config = dict(
    num_hidden_layers=11,
    hidden_size=192,
    num_attention_heads=6,
    num_key_value_heads=6,
    head_dim=32,
    intermediate_size=448,
    vocab_size=862,
    hidden_act='swiglu',
    norm='rmsnorm',
    norm_place='pre',
    norm_eps=1e-05,
    positions='rope',
    rope_theta=10000.0,
    rope_fraction=0.75,
    qk_norm=False,
    attn_scale=0.177,
    bias='none',
    tie_word_embeddings=False,
    parallel_block=False,
    init='normal',
    init_std_qkv=0.0344,
    init_std_o=0.00734,
    init_std_up=0.0344,
    init_std_down=0.00481,
    optimizer='adamw',
    learning_rate=0.00182,
    beta1=0.9,
    beta2=0.98,
    weight_decay=0.0,
    lr_head=0.00492,
    max_grad_norm=1.0,
    warmup_steps=204,
    schedule='wsd',
    decay_fraction=0.747,
    decay_shape='sqrt',
    final_lr_fraction=0.0,
    batch_tokens=16384,
    max_seq_len=256,
    doc_mask=True,
    z_loss=1e-05,
    train_tokens=156800000,
    max_steps=9571,
    dataset='wikipedia_en',
)
Each number is 500 + 50 x the weight over its row's rms, rounded and kept within 0 to 999. Layers, rows and columns count from 0. Numbers have three digits each. The size before them is the row's rms in percent of the matrix's.

# layer 4 MLP down (transposed), 448x192, rms 0.105, rows 271-304, columns 128-191
099:494479442519535489524456480502436405406517460576498531559430489516604417458437483420567628496545575505498486513453451518513487445505512466474434449483534495464478517469504485480468523521526569
099:509500626494524511526638606490465531503611570493539541454465443473418478516545539494617422488465458527571524446517476559570573441486548489489412585521545505530408521440532529474500444489419482
104:447471490449416562522405443520437501435399454553531452530534498502518514468492526465417405562590523582547504507411552563589498537509527487433441489514526431449547455423464461572543565564349512
099:590557483467474554561463543562503516433565548510516387533454445480461479563512560482552457507541480511445430471368492492539458404494553532519527520488528467443494518541370466489508504502527445
102:455508549493457526548450681494500434532502467526571509525450461521402458335574497500466605537489580552527506510442511456533464492506460438479567507478492439526432397501507522420491447546498545
103:532483485475484501480480500549570450508451478405553476542489511560593517542445452505442497432462585559456426463450475471589466577372514436521534492483588507436524429492531525437460490452442476
102:471446532558519580493458467561525516459475489516485434445471440462436485520492515457435526488536431497495484444536522461520517518454493528413512474595549506460605518566477595505414491533443474
101:516482424498472500512458497641512493518485558497465567509528462522567498456448562507463570563557510548476490571531554472473531619539456473543469425502493411521437461534503570477454526531477507
099:585557460536500444533502544520565501561414489449454560528481519425405459515504470524447507469554552586586511495510428473524490477558426588570540469471461478495444534520453448359538484488441517
106:502515473481543522501532478454494426470422544510421482576500518537535583499461517437485470492495441446467510443516499519508509485524537526534565455429504512492603520510492497491563434587565500
100:556487539431488550518559467447491457501469473554486539441506493438502449477575495517461579508436496506499457546541557421414496497453533561439451554528465372419554511540517540548455475532497416
097:514438495547466508531514317522463509499545528530494456438419474535478476568389485498388468509528492488511539431571488446538479496552511538543553435595475589432409524545458454435506577611539518
101:508562486537462478452516443482445513570530516522574526524585543457467555498509553543544492530497514528487483431491567513461415537542418492505626403490588524535433537415449569504474472551447504
098:458503475528569539567424490556477460561570555581518579520573450468497538570500478477498517462487458509506488535491482466621470497545474595499506453591389516444548504511495421510431476443522551
095:491645484503489574461504411556515461473573518551499457524476531458544552522406501561436562541515538498499524475415521489481525530475387534488514374477508600537528545445540481492525510428466456
099:494551519482493480603508428559491536461506569552448434472453552408510567535532505486489492515571500448490455519483577521508484453476370472433553480534499550528520463531559555510451508517423525
101:502443565561468448485522463502472606479545512457494497548569613536472510500455576490521551421612557601527469431499530488546470487465471564496528498419543465484558523578479544542521574499523547
104:462433475520488571474567701403520518472533517532485488587482471449455471517541581465514444452472470495486534517513463560457509571511503455463533576481543457542511542509540560469632550587474569
109:524546487521504482499535524547484451584481477488492541402473576500563528497509537505488494504583486497530419512460454433514435497449494505538544427491418452442434555524586540596462418470445514
100:505505528509497492521412535480486550431465492497515493412440477438504540428526503423560445535478464449653499536499537498549400559451567478478552537440556565537546520540544553464477491546454430
101:505403464479525472516432533530470535430449550455472506454468474412487520508467569406473525572533475372405479561492465428432576495473522498581580564580540537524499447490434500507475604493511519
103:536467575551523482510503524534592570429420476563464545508434446450504473488495475519409511519515506416476586470521494459475430464467589459493491433472507468485516574473418520487533466433464571
098:519539478506446469480568399533508528426510430507526533602503551451548486552487457502500479566490525529445467435521521501488504498509493488474474449521486530448449441545597485406555408531499572
100:433509470517440461447526579511512649534620450481472470469464513485462492453539426532593475429521441535477489508478404436492577536530469510450470502513500550464540495477579563558465421472534577
096:530494531420531567461448489589518447467575580589561440538476492440504446420437488447485530500516526501532465423518468523524452547427400412593499459538415522556452513545403476594498560537560471
105:556396467530545521499468326532533572515429568511529615513477518477455499498572444465500503493475439434568463520466457547537484563447553482549486543480480535498483515458573549525477588507543463
099:504544483601541502461532445444574573462598430587542527501460480619547450499487472505444481540518415502530530542555428510480471507542383550509508468601448496553439488499508470475576446446504509
101:536545553550369508583579620502505538424569573520519573567525500531592379538450563512580546471492434435497541446412490445473515461516450542398530463583469450412502517601454486483431551407440500
101:626499526498504436484549474467467543529578437452555524437501525495476495613506472590557443510525514502574510446493479469443533514506489488367498532562450570595549501466428461555427435469518500
097:549504505446483444374514555598437503484517531538478439465518486505482415537471530537507487498481528531471527499510535528435499442530493449530515481552554435530484505444504525475562511475476479
097:427477535447622561448473601460501570573501547457424483560484516464553489470528451468520566503397555524469479525427488541502500473474467544545515522520565516618508623554526497525483490510459553
098:544494551465442601538581483486405439462545462495537505484476411427421500616568577453512531408593531616476480569527444515484480595588551499463501463506512460495509475477469489477517486510526395
097:583497567591519469497482393512458475479485531501478420477450585499353454567502528500519431473520516417533555439490539557600490512533473433449565569534531512467482537525528450482472445484507526
096:447524498530465406420565610527393488532485492553391491565563525509453480519563375495466484492437515495565489509481465483542547582511538544491506541508581552472475508538519561446492492436457582
# layer 4 MLP gate, 448x192, rms 0.116, rows 272-304, columns 128-191
094:458499516475557410523453485445479418448481463517462449533486461593559504476460556515479476461513417488465532468463492400527462505434481500482482588536423564423520436556384513449574472491390587
101:460558503471468528468433514445518453414557389507484574482606382506476489446434542501401510468420547556553469458453480449577404548461594517602557473498518383519483529484420537526490546540491478
104:461476495454524469449442521544487548496470518495431590492466534529538505456490422469366491479515562523461464558443521553441445542461553474577510439430587461479458422499443456576510523444567544
092:391541411603469392548426443592496493476440435461477452535538538491610420515467576530524517378503520532492526560545386383477558519473558465562574585474470490508538545547467443491487501573507444
100:443542475534610567377526568493489554456489502436479504489426512509500499397531573492461521470546516564506499470482576560471433589500447468548547471465462519468495574566437397405511569521524573
103:515532432532490577531429541412562402445566454463499508560490537615449494449508552403486440512517513458438506500437507472426441560516505554505402540488559464539501541575445467547415505518519491
104:472544624488533462624440525528619489465504507590406483522460534442479525488547490494565555462417362528533496506495431367490482544462521430502565473464484517515547528475543463533463607476489528
096:531436402549555460484445552580458519412473507527556596541469405517531537558465443528495426457540457525546449507496461481518483550513624451466521464537478532533545484548450486491454450503531418
112:411469551577577466430461639473572473566567552562534466596467480580537517412534458568430504527521499529555530375433523489412489569534596405493539557477483525473497513487460495482542537521487460
101:484453484619504519534485601528449469482498488438525519471488506505544442587420518539497431471506585473577570503482483430493533568453465529535459466478505551536472496485488477464489433478567474
097:427579479474471425444431537457612500461508463535498487575556446549560472457352531442543516461532541491476510466449479410467550504513570454564503632595419439416596500425475547482577447510577459
102:431627472503511445536459548473529524570502529521585501446436546486482481472435474502525597424513562590514498541479564515441504549392486454547637546551456585513501481446471507534514473433495575
096:449428512431518491476461528538544459440515467519542513514515508536344486482577490488491453392497464494465490499447547540502553395538498516490483495520405474474419507581515482542430542478499517
091:575458519523532503563478510482439486423538466518541523547516562498551429497608488339540463500522484462555494477473414556502453488424563496471522619456424472548511506462417524513569516437491514
094:540510579562483400481517574547513500466526517521542468471600462543467494490553458599517479495534530411472539529536562483408521564538595531499535550501519532476520532569504488572418449473501523
102:452621462584407521564455568440523561499586428462411501461429502481501507441363445448430464459397509591553512537561577488496535431506417486517570549545514480529443488545465482483508556486435563
102:576585449563479389526445505487484432475508411494564492473501530482537457456485485512530524479523502445665579463447483526385530424477540592494455538418414496438531561486466508575459544474492554
111:523561469472519400510484555481462458519504515536415519467501555542478444502452543441461543476515502420520443462467473467462452423532531475580463572538471540511465467541463513587478494531572577
099:452471522560504545431450583502550542499480486501441498440519590552495478491416458440488572549476494475518353421519459423566519515549477540546514446530541450596581583539508536593427422445417581
098:420455370555487413570479535427576481492502458492515506490509504559460484517501464504457489432450457446470509518495536430562450454483542444554569469492514506528479441555515435554512526483402544
102:560446430426573465547481501446493401472494505504442407509512487535497448529522520495518425431570534533447474433553593493553554450479533533521581534442488471583505582528445453512516443453521484
097:613457495455546481569470542610585524500488433503500511556530519509540531484505477449412518469467624454526453475561495524531514499563500532518527473512513452608398508580506426472511481548480475
100:356461466474515489439488509550474515474617492477359520427540529534492536548512469472552439521466479572542588490491419433487508524478482433527493549459450513551506415502565557525456466490496516
097:440457462456507496421446493526446398505562521436596446499489443558555408503549600482538449462551525616578431523488527492517553498395463508479500459508463462486457500518509499500471487510569526
105:497559485580558540546483524596475577553481444437555538466396496501394535525490541366498509436465528433510443500524406563492502447444501514475583541514515534568497577512542462449512417500608447
095:483591505472486534497519501456594479528539401417543545527522561519520445541431551415458447576546559548536540503446425539544550437528466476424474511480457391625453492491445476412476509443471592
094:500489513480523522484422540494499591555543471455493523437475491542472529499473450470551554548480514480550498541599485554434562544443436498529551521459503465557543410430519428479522484515444482
098:553581538510457567504450583433483562476526491421497488512543484521499472498532393475502574509505504580469565489424549472485464498473592598518532523478588430480489417519574386446385559438482506
098:503510424578493387467434587444584439529528536525554547510522532485528506475412517534456537486461427494494445526480514487504546530528455586576424515599514456428443548425615456423494552565532497
104:388510491589456523483423579502433518524523473531518465544561506516495434461475567550525494562602411522511532499408528516421411563555525509468544569466411438435564464509495389469504488576457459
101:527468454413488451587449587597528467495454528497435475597636376473538418527450471550474487530489470526443494452524465537427563516514436552492460545537507596440590614505479501527423437518503510
094:475421428536467483532497487492465560494480493403472522472401581542444540519499454394510527432444579470584556532418526539532453483481443577596561569446455577451513355484472445522551535406567495
098:487470479508442474602442555462592368572550510512577570446511581490472491457496508488506538453459436512507557464537478517499512438568555476591562496506510548500554447518499496511491464517529605
# layer 4 MLP up, 448x192, rms 0.108, rows 272-304, columns 128-191
098:583527487478491542513540487453529466435467508504514534485530482556451574419486491482506565427512549499468459580481504505482494488540501543459404554490476485453467393591505489430473528427453510
105:527446477476423443474515502444588481511529442466472523437520486532542528466540524624466528499479559488544434530490521431541492548398511547609475551581490542444613593544497481478408504461499594
095:527444572476504513593515507523482542556504472470434580449533437526545578469574528478497474460468516539534489526552497481552418552556495487453551494561532607556409516564561524478537499499433539
098:482492609520594436434542571460560461501577566496496498465470423471547514429518529503567494540531491497437446528513546508425489470553500478514419449523555544499478584460478327502538426483430472
104:519449532508523450453531488424449558578516532497502450553465441545501474557507436418495536421527335510479497522462556439514505440455496537489408447488436488451475499428580546515461533541577510
104:442507432565462461523459507486463475511471474578575517484580568490441428499510466523403520516536409520470486498569540483421587546520522492538491462526579575485568520447443499594525531461494485
104:517529477475484455527549509509564631440443526402483474494482511545493520537578502563467479432409516483534567562582486470543493518422510441541549413506526547497425499639483503439498504505545529
097:529539441499454488388450438434436556547514562530480503370431540512523480470482560492468474441455481472495521490483468581505427509399441423511483541549521569378414480478457453496552608538522488
106:382451492531545479450483534420450536394505525484551511503461471500529490479518564512503473544493426514496413443502489587537501548511505449526412478526543508538512425601499587559475446516423507
100:442523581492512436460429538507398506458448553402475514503618583452475417469478585548563432506425462440459546512442456478480506536492519526492519435455615565370570473388476447536467542589612523
098:522445483430560652479489476538532533462500518499605377427524475526490492450499460494500528496495510543536481432595470521446425560491450598528547480473460575514567576478374490455583477551427536
099:430498531502535458536520558514504502491527503436517552529546529461594488488431557435557567436559530564523565474455563570560623534436490564366495516498515499549504470546544417467462480505563438
098:540463495542533518495500500501423599533431504501441514574510457499569464538540471639520544447413505442518524479489443532445498586501548551518517575576394590551513518445480445477512547517560491
095:539479544548510448478500442520571559473505539504527579513524475528445512547578465415429391587541497459546480554500490561633513502509495449476525557576584503464474568617429449478493466396486525
102:514464488490554537453469486495566579535525591438507461526524457481471558568565548567547570502525436410506443494477487490509476531455542429485512475367527448502568614571459429513519397555573497
100:454529564394558532490533446584538455507460421486515487516508456492501439563543549502605470528460486559488537513574460462631430425569575463449533380490498440507500571472581431519521409512562572
103:513467491447544562544565499389558581593498476438430513538503556569486463554411429458498546531505460460455541521516441490541593581464497549490541540556620479551481561528472497412556566511449505
108:535506501480464449445539488527521526468487473530499512541550473496563521483477514413456458442460515493482493430516440447498502501551501488553533486489522488540503412376528501519490483596583455
100:420571553546485569534441516456473441457432457475541470564569505543477591440493572526525357555552521520539597487441600516408609486517518421493502566547528438478512483550472564486500555489477515
097:441517502523488421445490577575564564638462496573556516526477462462526622616505409410519499455562463600507590479481484445577523481487383394465544501468553510510521470519531479529550498458561550
102:550469514493553571450467498522466461489463516339516530526468550511545498500458563506571457509455459479464521540611406514417468474497463533477488429512500492527479526484483469604534532467550464
096:606437510516497453514477498546558489480590473439524527544564520476647468444446533490516494558449517450570499474614445524467548539484469483442498487517484474570469452521492466604532492511543444
099:552480534527567547480536547546563512438419483591577455470436551552414438415519501495443451530449524485501480544553508486559483489496495473570537486456432522490432563450495557491491592412527491
094:509474516546513612469456474433556475509514444517389489532499481508479459502490506524432492535464465468491483510481526574594456458488601481472578485597409603534503535504468555470420447514490421
105:497469555520502453492475473423467510471501440394480418539603470556557470473442507517531551470499445587509467476501429518496481523491536493491503479536506460456560495417539503532401520559433457
100:534461462575494594472447514595507366487494506501438460454508460459574384511538507427536519414402533423596489499527438498477552499494442454460526554469564507518566518518463495532468480498465547
101:493573533525485459482551468472525424406570621533584459510498476470540423527557480506565526528496514484529509503451424534480544507597548447485532410541464511449639580560599533459543523548469544
102:500464594495530509510464572582532397470524480603572586567560472435550443425498559504560575469581426538495493443499533511574498595426532446500560525526571571405524544532494474458535501432542488
097:445498372547457478468473479525487501619518422449452487536547489426516530481415463529430470406544555494458431567454528522588489502514526483442574434462541459512521519521530412439481387526513534
103:536542514451527511517619478514459437513471515488560446509514400544395523521533506512448491481404481504525468424532462415579487425476515506546477448466565564576455478515480526514452515540481480
099:499555601527482523480520490528508577497506546499535450539509550468505483528453468545498526548563543558545607487483458542426434570541429477451490477561461411495551635399593511447470510498568485
097:468462480534514482532501486455545558497408470414437606597546531508606438477517455466410568477486537400413386583541469587491431586471479455551487530491493486418533492452503498476552538560543469
098:525413607506506497555502517515456596420485501529469435533472483589563462426432498418529420467498547468450568552501497417520481452567431523546524487460470467546467531478404411526579453488414537